Each number is 500 + 25 x the weight over its row's rms, rounded and kept within 0 to 999. Layers, rows and columns count from 0. Numbers have three digits each. The size before them is the row's rms in percent of the matrix's.

# layer 4 attention output (transposed), 192x192, rms 0.113, rows 186-191, columns 96-191
099:539521507501527538461492499515543517485517548511488533513528509530518502466524508478494484534517529491488498506496479455519505491510491491499563560497531522528505490528504491464485507494500426531563519454512484541543479513509477481501518522497498505507442496517437480491508480516509506506
107:484488535488436489484497509493496504490496518555493509490528506560503542517511523501566493466491495515521492489513473473483507503537457477491540495457475495485499483507462500459499459497478512494533569510459465513509515497501476454458504526479518480522527489495530532498503481501525528509
113:476509511482554514478516508464506480483528530503519489482539501528518551508518515534514525489506485510527526495524493512546477446543493519477495511496503476485497499467484446517533469518541522469510458462455529537477499482501475496543504508496462516537521475507491478478464536466505474504
108:499493537472540501528509534483460501501495523474490455498482481511510487474528481523510479487471497496518464506474495511437528495525489494497490523496488480544563475440494502499501470505510483510544516462507488480526484483510499490523527504519520476476505476511488494516462502547461493470
111:510477480497489511481468466476488524457532467525507530487497534517542537490524481505516514524515483519482477483496511453502524535452500515509531497467464489524485496480499507514489466489449486485474546507550452496501516521523482528487482496523482501508520450486530499504461561453513513502
107:465471525446492523542499522515559494517490491541443462461552529491501514487439518523520516489501516478485502480514536486545443441509484481490530522510483506429516494483491479493504539524511489507484534478517505551514487463522533513535500509500540475507497515466492494536493512495484480502
# layer 4 attention value, 192x192, rms 0.118, rows 187-191, columns 96-191
113:529532525501510527523486517510490481522531499501432502498517538497469501509508467458510497516520564499544481488524490524509506507471523480496504481484525518551521541459518494533529512495508503473514461491476477469560545518453501504504489467493470525479489527466532486512479503515498495441
103:534523528504532490512495484501506459536508511496478485537514525532486569514529504441505451498489464496494497507535505479497518464487491520461508552473467486506522520485500512507513513518509465483541417491491474549479520477501465499504462451497502491500508467527464430488495504476511535476
117:476426492499516508542511508504485506541523508500525488508463502468480457456523489499485500493492501499494494444509505462484483493505497524490508490504504517503505489508479497520526524481495491515530567512556477502506474515443463486466469538500495497499493483520485520505489513502483431467
132:511452495509481513536496466493500521488512425449518533480510505502485478488513456486511519514529520493479489526522515464509488482507521527518505484497510517517480486524473503498560444554498508512459490506494539466501503467538456491512502467512541506495482508513555489544486551486493499464
130:547548526494530485522496515512488474535448500535427497499529485515507545541504545502480467512510520484513504506478493475502502539472489497501503446476498523490508507472471475528493498508511465474500457502491517531515529482503445478465532501468475489477500517469503492448481479497501471506
# layer 4 MLP up, 576x192, rms 0.116, rows 0-66, columns 96-191
104:505512504515527487529512505498516455482454499455487539531456485448481514475496518460506519461501523519553480513441518489510480506455473523493485461500496476520518511482493487517506558516508499521515466562502572522488522533491522488495488506500505536505466494514521455501467541497481488522
098:523508543510517503507485560512507472498484484432493509539515518511504557473533516494474479511486468514527500517459509527466432473502493480448436539480521479533522522530476465518505509495530500490536487495492522491492484501492508495541483499496494523526499494510471468509475507478511508507
094:498510502518476514499497534487499527486533509502536516482466497522505508451497505452487469533492548470485521508501483485503501467510543507513508518468499484458563473512478514478461500506539500472531504527462521481503506499453476419510511527445518484505459507494497487487466540490496526494
102:451500497525530503550507476505513506487530532477479494478524475490484471496492497529497489511480485518429460500517475491483519501485476506454501524472516502503517521505484523485495515534526483486526500495503533480490455520484459513487519459492489510504488549492514509458448483474536472494
094:490478517528499468500525504454522511436500569519494548485514466519482516531537512503496514502490503457531513519515536499481481502494459482508518474516508499507519501544480507480462501500535457508517473500506500532506521523505507474509474478500506475543528505515538530455486503531511488504
108:526527477510522468540490520484557518519475510524500503497470481474468502460553489504482512491492500491458473535511477464482487529508494511473502530530496434462526509488555512512539499467498478538513514498489503515492472525485464499468487501508482530475540478489534494488493464496497476498
106:475475478510548484518504492478487530495512475498439540516496502478494494527512531510503501500462455482518540464461494555503507510513511525505474477470488502502475505484516493510504531503565485511485477507466482484526495503495466492504530479501490532482516484494505460507481538510485517499
099:511508517534478486504472541511512493439523448478475529518481492454533522536531479507485483446473546473506484511468489501456473520501462517482477485472502459482522520487449508511498486487523498472482510521490495502523461527516470476520484480471490478537535488502494483497482532496503529513
116:475500502525524484495506467444534514442488500494511511503491457506488495515528492497486452508461488500498524494492482504490463523438519509462462487494478485512539500499529545470486504521510494544518504498550497507473517518524460491520492516495530466489487490534490508510491529437449522511
101:503520521519485484517514489428493493445524503465509562499500513527489499522528431528458500507442527501525505484525528500477495512490533512503521510528518495491485510541486520490517457470505519476547499513451549512456516559524460465481512499529485511522497466488536490477499512493448489515
109:491528498518532459537495470500491516531519500467490524499488443506468544531561477537506481512519533499436469531493459469497506504500500544462526530526546478512480493512502508475478501474511504502443484533527528491520490496518515471517514480488499510483517508453509469489493507504471507489
086:531568521503509516497488544487511531448467529483526508499486512508514471522510512494501485510505508524462532553486498533527503516489512552479490525490487451479489508501509495457496501522506469514500486496575525482469488531463526505518490481507521488544508532458502516483469476478460532472
103:499501462505521529489492543513486479504489518526471531452497491518509494466512467503535533531518493481540516528452502511515493470490509514477500489514498458513534502490521490513535506508524460487516484485482478453526454485527501469470474489490453528474532547488466524445504466466488538493
093:526554489540523482511511501472478547509474498478530534506486468480485557507508487491477453493509452522495549504492513475502515509506527523481483498518513463500524512542503509479492474516522459471491463483488498462520467531509481459503519519517470550505463522496510491513495506508509528515
110:516508468516504495528538508506520484547561516488509495459511498477483536432547473467511516486470498479466466482495496491525483489487492496446471537515497470505523520462502515530532474497536474503459475540519495484487451491491479476489510475493504511478522536485498504546524519500505480510
107:522497502505518462530481486497505546471553496437505506528512497501486510459489488519503488488475513520487433502500490536466508536464495525474495501496517495514485567496511515494504511523496507492545507525553523499491483474489451503506505477522474501483481527470518483503481505515489499478
099:482534498506501475474483502500507509482511461510542472473526489461465502474527448482511466487491501485530486504485502520506487517487490484538512478520528526499514508497507469517494537536527487529495502497500504506508491530482507532526549444505498527501547460514547515463464490518511508542
087:492482479500491493511537505471525482431492451467527493502467485480515524501480497517507493477498494504499507519506506486503469481485547550481456484514476455516507505552502499542494498504516515494519511485516490473513461542517515493548558521536504515487508461493522491541524476522469533508
107:466517472513487468504462549516495508494524477525473550510477450507462532488499491517503517495492496522510500501493525528487455498493509490507478543498478530488496538508554532486525510515515485495480520503499483478507477508501470441558495458511484556523515475511496457521475517467519518516
089:541558468495540452517520533504499532497518464487497558509509451509489507479524517497433499454517500525495505535486494503507516530496487478502514513549511481514493498512477491537485506541527460467513473537523530457468468516480451456482508487489472481467524534477501481489476519476493529554
092:522485515518499502491501463489484428468525490507485463473478516523508514516542489513454501532477493499490486541545531510466519465478479487455458467534519442525497510493492527519545483486518520504513498491528519513478491486508455504473519436489528501494466470481545524482517508502522508424
100:512481491527528484501480544481482474519455476484496500515473477502515501529510478516434488482451508521489546486490521485475502503492561487491506468510508505476492505548481561479499522493526491478471528508475535504480524553512527525506505519467524508510482484467512480531495470474471499512
092:511521509511558480519515515497498511526489516449514491485456505451484477523514496486443517493484513507479534534510463521494524501479506491499484486524505490470565520442532516497511555511524547497506518533467542483534521493482464487452509490483471509490518507540491482529484484480502490511
104:510511463547510512496488502451521491481519528483461493521514518446436515468468453513481526486441509472516469485498492467508502528505516524478472514507525490470556509492508541485505473477533528493486481524464518507503467512478474489490493484512469543528510487491504448485512515504534504496
104:473471504515520460503507513442500509505506509484459493521517445484496518510514484471516481471490493497496529464506516539462506537498521488492496546503498497504524500513533540504518474475499501548538545555508490508467518507458489490460530487507481481520513506494487457493477495456440492463
113:475496495504501484517494520487511525488508494456534567485478502516468507464517488521552500469505514535506457537478501527481489538495514535464481473509496527518517553471516486489484508489511499507515516522505505498460491534442500461498463512501501524505502493486523463482510510484516492472
102:502507483510518509531462518501526462540527511443504513509488491548527527490475466489535506507460518529538501486495487529530534483476505487428534505514483504463535525481545520491474515482541478491470497507506492481483505475534457481472498473480489542482542535463464508504508489466513497522
114:493544498504512481494542475473504492497523497504464469506468489521472519526498457485490504514465511526487492502513544468503496511518496574487490507480486502508511548510477553506496518520508517550483495532495515535480522474495453508529480498506550545499482509517490469521474496492514506492
087:538519514488493491468486526523522500489516497506505476464500511476520520477529465467486505521533513466523476488522482480511536559479512542501542511478548482510524491524509529473525484460490478505516474528480477473478516491473456515497486487544472518478520462484544520456515490536510513521
094:497508521527540505469475514460506510458519492456501479504466506518482487488539463497513511494510488463512497466497475509512496526502553512497482549516564467502527503507549546474532460479526506528520491512478481484505497477475514479532501533532464517484525517442499522525520485500511502530
114:527494449517502512501531529495504489510538520499515485528509421494516498505517526460476459441470494497512501487510514517501481523482503512541495478479513483519512514535499516475551513490524472472505489510440529524466514492560479496494477528481511471486494527459511543509524529488483506471
107:512486524534508503498509546496531539499515472513517494479497514494515451501484493458477476472500485505505504499525518482458431481478450501499501506510511468518554524496486539463499498511517490468488534524495498513491516497514446506529510541471470511501482495521513511455478531461501513467
103:461506516511495482507488526498497520489522472483462514482481486497488540463535474512494520526472509534503477527523507537510497492507515483470519498526517515491476562487521481494534517497522502542539483470495469508518512508487516435480505469492499480546526477484502470513483566524519451473
097:504512468548485471510492496477477499499484544458496563508547488491498524472492507500476488482476486515481500523530484500552469506460475504510536511481547502493510515551521494511488477507544491529487475492508551478490477494489501494541469521515534493492516524493509538555539535473545535480
089:500487508491496501507499496509511559537498552528511498419481499518512520492467519536515515517492510505477470518456532491491495444523493508497509514500503516523495541531524511475471524493503538508473538463510520464502497479524483460498514496464475491522579517548521506483479526489505521525
102:444513490546524491535487524490546467490472509508512482479487484499521512505512513480505499515476462519479461486545497457515482500524464509552496486512500462512511511492542481535488484480511495517507513480496463523509456487484504509525513534495516549510485472524518455485505555466468477480
106:541515503501535496488489508483490534507528516494458508519499519508510483486470524501501464463514517490483486516511453477480494477485492551468514526472485502486548523514502526496500544520533476464490562466505488532488522507500515527501516517474556471525458477455454463495498515500524552474
097:516449512502482516480464510493497534511515563511511505498464525512497503496492549469504501505495524491513476520500488479485448494510532474508464501530545494503479494531565561553492450492509511502485525519495533524510472505483492435456499477494498520515514481444490495474466514481503487504
097:475519518510483500513441501472524532487481472485444534529488471460518470481497500469493492516494523491504466502487511533453488497483515508535490526493539442531493503508494491451494486540530529497461530505444504471503524516552497510521500522471500508496555470469487480492483507505491534506
106:458492503523509496521501554479487486452506528491469470484525446507517536508507485504503479492480472456520514505515519472460484524463496514451489527465497501544524501543515522486499479504522516516499476495492505508495493530495489500538475500491547516483492472490497509535509491506490524499
093:512514488486510469517550468469562502526484544511459545479465497461507540532480490477465489453508507475509506533467457485525497525483489510513495513493466509519521502472534471499523534523500498476562496507495553539480478512473505451465518510438471477504500479506535523504501501481487440463
094:486488522498497492513507533464486497498501489479471490488463484521498518505475520520460466505480546459504488479558509492490458471505532498479508462506486497493496502528516490500499523524517486487455504515459491518481433504519546466494551488481503482511459521469508450529481510485497512518
121:443467548505556506514498500474571505503484514518469513493507535473529520493548516506501460449478518536503535490474507526471487502462466540490460473513481507552497526496487527495461478509515496500495502482502505482464531499509513512492484526460500514480523483476535501487511522533536534472
093:534499462500503507497498465484488509459481477493492543502487505522508527505484495514476452505492554521515494470453497553470503476519469500511469491469488457500507555493530490530490507524521511508508490476468483504515538487535486491500492449468547520535507506512530482534505496507506501484
098:464542481513492506516504504466495443513517494548539519476475483500499520511496500509489499488522506525514520453553556499529492529501502499503533460476481508496492501518551529556499514457503452476508499459482480490478500526489490497482462519494475503526495515460510468515519491466510494475
106:487504514534570492514500490491576478488497537443537487512516426479494487473487528529492504511509496477447456495528502503498456522501492474505514525503539494493484492535544539505496470514506497526516479469546515454483502508492496479502515471542483524521526518491487531461494514461535531497
096:495487478512523535528464506499477510467493507466541509490523472468511460503500450483495497482479508523492499480538479497468472523505504506491480501496536484492499531476524529525488510530577506509502492541448494483484505508478501550418506504483498510490545503479520474440478544514499537508
095:439462465505517438478469517499530503488526460529442489486488481447521483491510500472445491495503463515476515487475513535452520514499470480496482489545500503503501491481483487503543523476520551482528473484530456470511498517534518457500533511432490540488474495519516469511450528498482510515
108:489512480508517519499480523456524504466531498514484499527487505516507490537486492522522510502504501494502461473524553498493451509480461470459518467500526507478518515461490513478527470513510505499524511522465539488520484493469510497493468520488470518482467457487525457566499491514469542424
123:492498530522529498509503489494493501494485464496496513454512478509488511475500501506521484533475500518506505480463495472485439495502535513519479471468495493534538490516538538488471491499523483480472533436537545476450524490539515431509494517496472501506472485507557495481507528523493522470
102:505528432524564499489512529504519492479506493534535526504520507506501512491572513417502488488491471502510509523490528516479483525487490481478506471543537488495520523492513546535537515485514504447506503507497516502499471467464484488455510510506514528499523471519511518478530485498478469515
106:474519472514492497532523471483520524490465502462460534540500466495462524510505473492458502500446524498478448456511511510468504523471459492466473483453504480503520525502528530559529508455494518479536500542522505497466506531505492508457538505500478536487524480510496437535463506499512508515
097:520501496508533504494504475491502511559514453495561520510457516509514519468504461478511500490532536486510476480471540471501481487485512463517480511527508461532495546530515490467463538501516514488500509474473518477480445479423516497468515537518488483551469550511504471509483501497508518535
109:433520480519520486556477489481526501522486516484479502518527496464503498527522461518469501507494471483471487476515487490468484525489494493483498488486522481518522510513496505472496484502534520507509538499479519500479495528541523501528479486487481542456496433488558503484495493493559492517
099:500496456499523494527460548485510525506514503477496483494514501517505482542491517440424517486487552529474488481495529442500511516498506500480495492519530466519531516538495548547534468499519504467521543510504490463447487491489514490456516482496543519497477488464522465521511500502497488508
093:510446441494526467523517516492501472527505539489478499463495489494480490490527521454511508476486514503511499508511494498471486524459544523524509467541521498528515484504519501532553444539498479489466508493499533499495484499479464484458537526478446504504523494487481513473523458448520475531
103:505456525518491479542484537495488543508555529471452499491498448485495516492523537479474491470492546533538485470525471499510470451504458503491516518512475501506489503521486471455480475509514467466519513465512502517517494488490490477535500522426515511499484529489469492476478514501520498516
097:504540493540521485507494468517484479508503509519492491471487482480440495502469457512499481492502489472488530553436528493529503537469496502498466534531474498523540478521494547517467521498510512486517584485489520500493512495476484498515540520471533490537496541477495442453526529518507469490
098:505571499519539491499467482485487533530504526485458480546503503478515519510508497514534510527486546490488488466509527471498501525514502515494507459511508474486501509511473471524479470501534489501530532472471518496478494532491518478513512542501518505484499488495486505516422555497529479463
094:522531490531526480491496495486488505513502533447529494459482488538490477456502499490521545487469518477500497505529504521497446516497519488487480493515509452523498505560448509511492455489531514518516524503485474513543527478510471494461562478512503494470507514491496525506470534463542498506
098:532498483539509480492504514488505490520507556443446502512512472506535536521546507470469477512502466498465483492497499499501498527463502486508520474559486514476500497505453504482517505504503504493483501510472538529452492584503507516490504518504494506533488512502515520533504514432511476504
098:474525478490521472522483487494559495475524499508502551461449524500507477541516500487499508498516475503529435485516518533487485525476482480507507485483500490491523510544485489539485486480501502520555489519525508519474502498520469480462510516486460531517533463448518508449519509524480469449
090:471464486496491532521514484478475529459499483467506516509512470521503472506504497483479442479489562478510513506451500510453538501501504503511502511527479492492520516506492506463542489548517475468515547532486498489504503510507521508507600525463484547495471448529482499499502513507465519497
092:486477494509516459538520509501531528504504499490495506510511476467494540498485447477525492479475551489475468494466497526491475507507473482531452493476464516522507515487494521462563506542517461485535507534502453522502517500514460466499514525468496494511502465513514472506477471500478527510
099:491517492542541486493549545475491520483515547503503510510517437522474501469492500477508488523490528568504494497524513519466481500477478512507495474551521507565488495510461478434521519530521497478523498483488549510497519506496499531505502510498446485489506491498529515503500496469462497491
104:528508492521525480508515453477550543515538497504526511498497496489505515494519494501514468527512515521462445476525537502473450492477451495506491512479504447525490521498496530538497488510507503533501514501524484507471477501501449494504467489499514492507444538489482488524535514518470528455
098:511504513551491506502501500487497482456508526506459522442532483468506509482507509455485530449452519478519506470504499504492468492508509508516539480485494511460488529507507486491454518529527453471500530518472509506476480526546475515501529491542530470500485488533524488479481483528503480495
# layer 4 MLP down (transposed), 576x192, rms 0.117, rows 0-66, columns 96-191
105:501490508496484527523504466494471478508512485463462501522460537466478482460519489517528511519478523455488516468488545497485528503475462508457510464533473494526534471486495477547487518488502535546488499501501503537476488543505527545522473481537495532503451489534489516501489540470470525505
098:478524535505474532493464518504483520482472518458472538527480539458492477494498514547470500522532480452533498464477481485514491478514478521494495518480557465500475517514486448517499522495523504478510493465505469490519518506494536501506447477561459506521491495499459549524508486516512517525
091:499498525522452512466502512504547486490468526485482478488502526492516499476503537536536507539500525514510550530530500464457509520514519470505511486447507481526499506505471500556471511472552471484541519503477488498496516484515521509498453466458548487496482484489468523514543529512505512465
101:490522498522490454503543524486474547471466496478529481554479458520476451507487504458508458510524519490485541540438513498517496531517487513462508508478523488426487515489491487532494469485497532494495503513506502536526500486470551521488523474495491468515469492474526540493485470516491477505
108:490460491515494492512451484500476476488498474515486476483533480552446489524516486503513534459502552457504550500492478504474522511478521511524512509539471487459447521499465494479539518507489481502516493470516531481520493508464538488515501489529501477525533525490482507482482496496454497497
096:496540482503471504511491461466529510455473478541535551522552474477507493495539469531494517490474514475498555491511480479524493481486505531498511477505499512473530504482495517461509526532456479488488502524511464514503481519499492535529480501465488514477456493541480491485490519533461521518
120:451522521500532505479507501550482510561490501492524480504501508488519502477474487481525499523494458510503536437489476511473516480493546532511558484487507495473515480460488493517496512505526494468499484481470469506518514503516472495508508494476518501459477505459550483499492514523514498494
103:502524496497481526560523535504526531498520448513485499494479456528525494422520503505498498505493532511523512494517482483460537474500442516495483526489493494489518502472483510495489538508503458469459516512440556521514450497541491509491509500529512487470543493549481482487512505449498457475
123:501483523531490446449503489468529493437508500552542545483501476528494493508500505514524511527524533528504514517463497532510491482502488491549495489506504467495462505507480472488479531530475472500502556524494493491461510484479511530535530481470519462452493486478498489524531505470519527446
094:526524464453479528500484466483465551471537516502460493528520533483500512492490493473501507439536519508449515486474513505495520460487495513486505486506508541501529515475516474482493497479518493462534524550551499478502547520508484491482529476462540481491490523577530485524494510492513488506
110:503524550510475517475490457524471505532489479551501491533490523510474476486513526499515491535519479495487489492551516478549502536497520525530507500525500479517496514507545536526476535483495529477525473487542513549514495520464510477496486503461484509479538493447502480518508516527490483453
082:507498513502513508458490472454546492510515501458491469514515527493503508509518486500499450498517507487519491489519492486484488506480498513501507518484450495514500543495527545511489507482482449454463482505467468467480467488456502483542509471476525497510502562493486483536456537520504509468
104:510502498490521538453471483452472508481512526519470510471508486502537506426502439516523489540536446490552485489484529495490507497521523504511531509509489522484528486495509504477527509500552504463561472492462482453504445497523478491454443506486487499476547501539468503498481474503538488499
110:494521516483521473486487479515479475522488504514509491507480484531498471485518511526536544513528476485519500512493527536468493477529513490489418533475524502497488464502526493515465510483490490512473493491484498502498524503476518508498528525524472488477534521484472557474474498490499496468
109:500488566480489466519539458431514506515531455494461518508531488500507496529486501518498503468523474522486510521507516549516476488503471474500477515496503505482525498494504462442509477546506456459484530529549511530505491528521499544536536488495523441503502496529523491514464522516509493486
105:468481523493493514507499469511499460488480524553543508432501478521518484521482497529513494486542476494495558451528506513525489540465508500508496450475507516462489479504481455488464501498505481494532423486519520485508477486485507533535500534483554482488456511500500491525518474513493494465
098:554486489524502464459467490430495516503552463510507474489501501490529515441490460488503534481475525506495486504494496479529483538515481513520501493510517495485508533501491515531484477499477517481510468476499546524508461482503495534511514463528473574514501460520495519476471481495504496526
085:532490501495516564506523543453543495512545489527485506514471505516489504507502502489496475513486557586503474509496471518502515511536499523505519492462461470471496477492495439474519515476465450464539532518491464528537490514481524486496468515483491486506487484502520491504431476506485469501
115:500482464472427488498489494538521525483561462518472523467506470484483507450512507578522497520510534452532481503468505564497481485493458466532468523513520526474466547470514505500555453525509475478500482498486514472535492486497528471519548489507499483512483473499509472521475514506480529502
091:494501487482439519519527485528520474498475503520531504531421465488510505522491496487531492512560480485485520476476530523468488486557498475539498483526533486534481493502483489486525505511560515478508469530441448495483495507514509501517551501532480480446507477541479523496496499521484502501
095:562491550543520504485496461513481494512548499491476481487447491523457505486520501547521488547498479468526479519491506514511509491493476545471498528482485473525518466519534504520513520491494567514481517467537519542480522493483507520489485455463532528476473490486512519470524525486539516481
111:514487504520507439467505474460460524445553475454496574503497490529555522499482495526505507476477489519494494493491506538516517464546508481507484540535454498503460483517482473492467471526472474508501488486504515540494500506516498502498501500509495521497522484513486512508488521501546501456
084:488479535484496513511473493512472489476495488545499475530505486495554503528491470494549524522465528474499470479481498478510513502484483506501506481470436517495511468455513471486512484534490525468462547525487548509515500531510499476460498535477511510566483523485559466543435532497516523489
098:476475521457522467500529476431519508450506443526472536495508498509506473529492496482483475437507498501506531498523547534496457477507509493551518500495522511469494504503535486463496536510516481490543494532517521479501498573516479540527530522515545516457492511527484489534487502544486532535
108:459508509509508502529503512476532499534482514519454507475497476462465500495541481509516522452457487522518482488460490471447471487458493493484447538516506501485475483508513512499502502508507517481491539526496530515524443472487516531438532496507469477528511495503472500472526492489484506514
112:467497539498487500543521440535461473502478484486480532527516499483478487472485510499479500476473471434554504488514532535524494530507572500525511486513485519542480493498515508516488495475526508496496541523513456474502494505505506517509525515505481482485548482477494545522509520479476484490
106:546504500540489517478459506508491474512524521470522487521510496542535497461461448473491477503472520514500504492479493515500505499502507479502502510484527512458512493502544500479487497505545489493444448492494470513502482514536478523529488500504488534465487496498539499485539485514512503499
108:524553521507546473494522439465504531467489475457511504530484510491479514478474480503519526538507518496499509493525531434521514490530498522502476491503449533487483526503484508477477503507428523451479482488492506555486514510486502525546497492497534442495476524550504487520480496503531513505
088:513497528507514501498473514420495489493505499511469515490531503495530505498501486498514513429477477497486490510523506488511478488481497516507495479497519485488498513508481493517505504520526483487503491501552500513497522523480510480522528491488528470518499518511487501502467522490500481483
091:482506530486509502509514479450495496483527483516459519508530496493513505478491534507518491446471504490492510494497480532497462499470487533530488480514507519500520535507480490507472528532507450481484505511535491512499476519494499515532529491468523482507511500506505494518483528475475485477
139:532513449508510506484539529489509519508533501517580493504470447498494482516507535475487501503480452500516505482503498518512499507514508512551529484515512508511462511512506504479551511489533465469488481521475480527515487507498501487486506478490507487464533504465500523499549529486470505483
111:498512529511504502504516509534472507538486495480528504465507490471512464510518500457479497526482475525535519453486520511466467500536532519506524484451518461491536516461495542469513464480519476506482508530461495451500500498460469481540474486462503515538518545522500491483479501499464528487
105:500521480466467514533446483466507506503553463436488493488512493537512511466499434504493490506489534486496503487526487476513505504501504516512520527488505523461504565454489487482525478505468487539486495506489472522529486517506523432501498473495528480525453486519542447527487530532469501479
106:457486449505432487503496495556507539547494501516549485487521520464503481480511502530493509510434486533494527424518463528491540479490469520474458511501485474530501475490525499497505516514547528459458507436504532463503440517510508522477480537460509508486513475483508547526512470534516500510
081:514507515482512508517505523469479467479519538485475493532487499528508502486500469522541455482488518475495486502531465466527494503519522530469473500467496465480529469541554544529528539549457508505527488497503503496451495474503507471525525502450492530503503471540487536516538529504501503482
105:481535458505486513520490485525505475538523461490506493518486480483551471433484465553506504516493531529507497484501472468543490494495484476507521498533520496561476483490518493542498509501517512487453499482476457505510533505499486500507500490477468530508500448552537488542535498515482511459
111:530462469502500485467554512507512529505476500479538522531483485509508463471486494484522452481491520558479513525484476484523559479513486524515467513498485479481501504505544500469482526507459535479488555519475486540486503487487543567496491488512558476494515458511474480511494480497518510502
091:507500506461498517485530499559489498525470537533458465470501501532485475507484520490523530482504484496500498553523517491515486489539527541518493502505490498543456458513525500530436487519484458533447520522490543511504462490484467431504526515494489517469533509523463500486499514507492486473
090:454474501502477504496484463511459506495505485482538530466458519511518476518499501514490547480490501476498497484514463492475479512483487549488531565494490515508516460502461502512481536485452471491477582485503494512486510528545463485457537483495476492510545464529513501462489523481499483519
120:488483527522480464524515504487474470458490524505497511480525518472533519492491492487508464469489555486513501481505510494538426535526509476565512469503471510497483515470524475469491488504531496472495481506472488483498486521545503506516507544501494468507560458502485510514511472488466524509
088:534516511443504524521503451479490461521515485541509498481529499461506494530472467512428506484507498541498494504486478468510474496513535511543505493508476525471515537457503457455498524541459516474510511488490513564467524511475513508476500523446481465461469533520474472532502514466462457469
097:512503507487517494482484507498482521503542533457467496470511480507457503454467508464502514549495509450458530483531435534470466483534485466450496503518479482464473481499491530463523512489518486476478504517480525518497438455539549513468533480501497509516481491473502508500526495527527497527
134:494479487502508521508467489477549505521493459508482477520487562525522473462532547503502497485490506532480501503493492507485487501519474527520478504467501495479455537469502524504484488523531455504452493467508496514481511515475481566518485488530502518486484448483535522475529505517491533494
089:499527562518527490456518464478504494555497519539470463490527529508461521481524465502483477469450522477469507505516500479535487581433512519469501471534449487498527553504509510495523499483495476502516533529533508535488481525482490498522522532501483524492458504485527481482469507498494478500
086:496511500470486492550509513474490470504503488483477501496532534525499536433532526494503500513476505485471476496556516483500434519517519477501512465520423522465519516520501513457514458478456515488501509504472519475523508501543509528506491524513509487506528501527516528519476512493495480541
111:481500493493521534498491490494500509555523519503514463518514460462478497475499496523537516542474512456489478466485498489463461514531465480511539527467552527486480499469519502469501492504448455483496505478522532508514464506498498507495502516501446512537506527528468528480542492510511497475
122:448497506527540490539510525516442512483495492476515475537486493522515500521528536514520479489523493506449541513501503517494509451533485502445516480522462517533510501515523461496495486491453505507491499494467460535502556503472523489492490508491482474507499485497499498506484485456509461482
096:491542483531517506461478504468489520497487540497470503464472496494477581465520490526504493484538503500435509509505449514546501507467505438515480497542499550514534501487504529517507506504473472511492479495500530522475506489541460506512518544507488521520513519490509454478493513487498545472
111:503508487468512528477482479472526523468472476527516461550486487501501510474472491519546476501484521480485497505467463523476490493492460525493500499501492518468440498466489508488479458498495508508497477512487518557522488501466513494537510535519495515472494471529522486526516495535465525489
155:497521554526525517466498493506472483514500452507511477512478499515513486472521497507516522544475514515543519494446481477472445499498502512526509469487542519523510524489497530484474482509525534493476522508465520543489535485532488482520486519521469510457500455506538513478538490504486536466
096:495494469503471486500482497498488544517505522539517484518490480507480462480507514482525492518483482565497473550479509573497504449508469479467507482502491531521491499522460481521495535499473508480470533511505486505508471497468527532477481496463540452511498477500492483519430480504521516510
104:520506496498515492544527466472521523488510530491486535553552474518478545492498491469517488512490478530477487492491525457504469527487536539507513501472479519468530522502489526464507516501475555478517503518501526495526501554489457484487479493493471515495513512522465504509448506527485504565
090:494512497529514521505467511474481504494517470510492472465492494507483455529502524510497476501516523450529520496495548464472523472464496483521497445521520490492506499505462488478477469528510470481480531521515489487481510459503549540555549493500519505472462505499510450494521500504532508521
111:484488506488538481525519501499508462476527523488528479498499491531500488547490510481484473528476486484471484492508467474541520531486535518473501475506515496488545520530475483462451464508490499533537493514492507490496437502498472496518541505495462510441500479514512499465490534522485485522
096:551472472510514503521506505502474484464446515490504521465522523515530521558498486470517489465530456520512506509473534497540508523511547508506466497516487497528536469519493521513474498522505548488508484485525484470511470459464475502465455517487480496465578515525475521443509500496482488485
087:518512579511499514501462519432495483498520528541495531518512526495524498481520480490516462455475490456503496506485500467521463478478520543489508479519526492485496521489492495502520502521530469466528491504546516513502532524488505468539506486506517508500511490503493526498488488489505484482
111:557458530531458479527502528511493523531549514492482520519530497499500463522462501443481547483505503524520466498514474521503483507525469479530473492516500495491515524493449480465520506513526493482527520491478508556511526492489516490504476528494517491473504512488438510516517448496536463488
093:493512490472493464527508463502505494527491535518522504499504496489520516502494499513511486480512514481538530495526539513541521469495490508483504522498448483547525445491492516516465510489478492474517475467481489549479486493500493464521511569512492520514543470519473514487496542473524483531
092:489508471524512517487502517541519526473510487489519492507501482516530454538445513525512500494482466508501522430484483517507484456508521483533495506476541498508449496503512485489483478513537499491458543517478484456499522513441498489497531517448508490425498482489487505457512467472515521532
086:529518522481487456515439468478520536478493464545516524480497473516512530519482440491550488508504494498479470512492483530530501515499500494520517493484475480488500508473502508476511561572508478485485480546527465495484469484494487484494553503486516513511486530567500505526470515486477508476
085:515501516509532465450523484482503469498528474515476528481541494498499485503498522488508515496484477489486496522489452496526494533509519482483545459502491558467484514481477518479511524546516479493514529537536518530496495496474485550525467512510510511531488497482475493509534507533524474466
093:511464503541461464526542479545506495524502508485504535538479541473454468504498493498486467524512514516464515480493499535509526506511478493518501498501549480488525460536490490528495478505527560480478512482462516484539499522486489510521512484471512474498497514530521509513501450498487489476
084:497463508457536462500523513450508520473482482470500454498521490487500524524475505533557503532491473518514482462463498543469506500545499496514437479474487523510509452510519531527520467519491479518492512503523557506493471453450524518479472507538544524516490487491487523477550491488544478479
089:533487502513471501538520522491469512529548473505479506513556528478488512449484493506510522505493527486498512525506479501520498516497485481550471513507448468488478562509457496439534513491535501471478511484504484515504491527467497527470539479467561454522512496464522517493495460469479535501
090:465543486492491470488521473479466509495512516502514540481519506502474550535474489449505502485482539515476475507534526446470491517448485489463486450507505525527517534517496487475479510509483505464515473523512499476516475535524490473524511489507519482514495551498499489538475530511445506498
109:465495492498526483465511503496513493525492494533555502526495517468531472463495513533511530530505489538529524462458543522489495491524468452507497487464513490532482504462463505468476509529475478495490507485489483476463443458481501521550460500497478533487484478504490491524547487483494538479
099:466457467443452514510506476499544531524517465523525543442479532548482478486469505461498474468525520521513496492505510539484478481531501551501528497461515465504494509498461466526479528550500488476498505502497518484534510464524495495466524508496467519475518464507499495527474522471486534534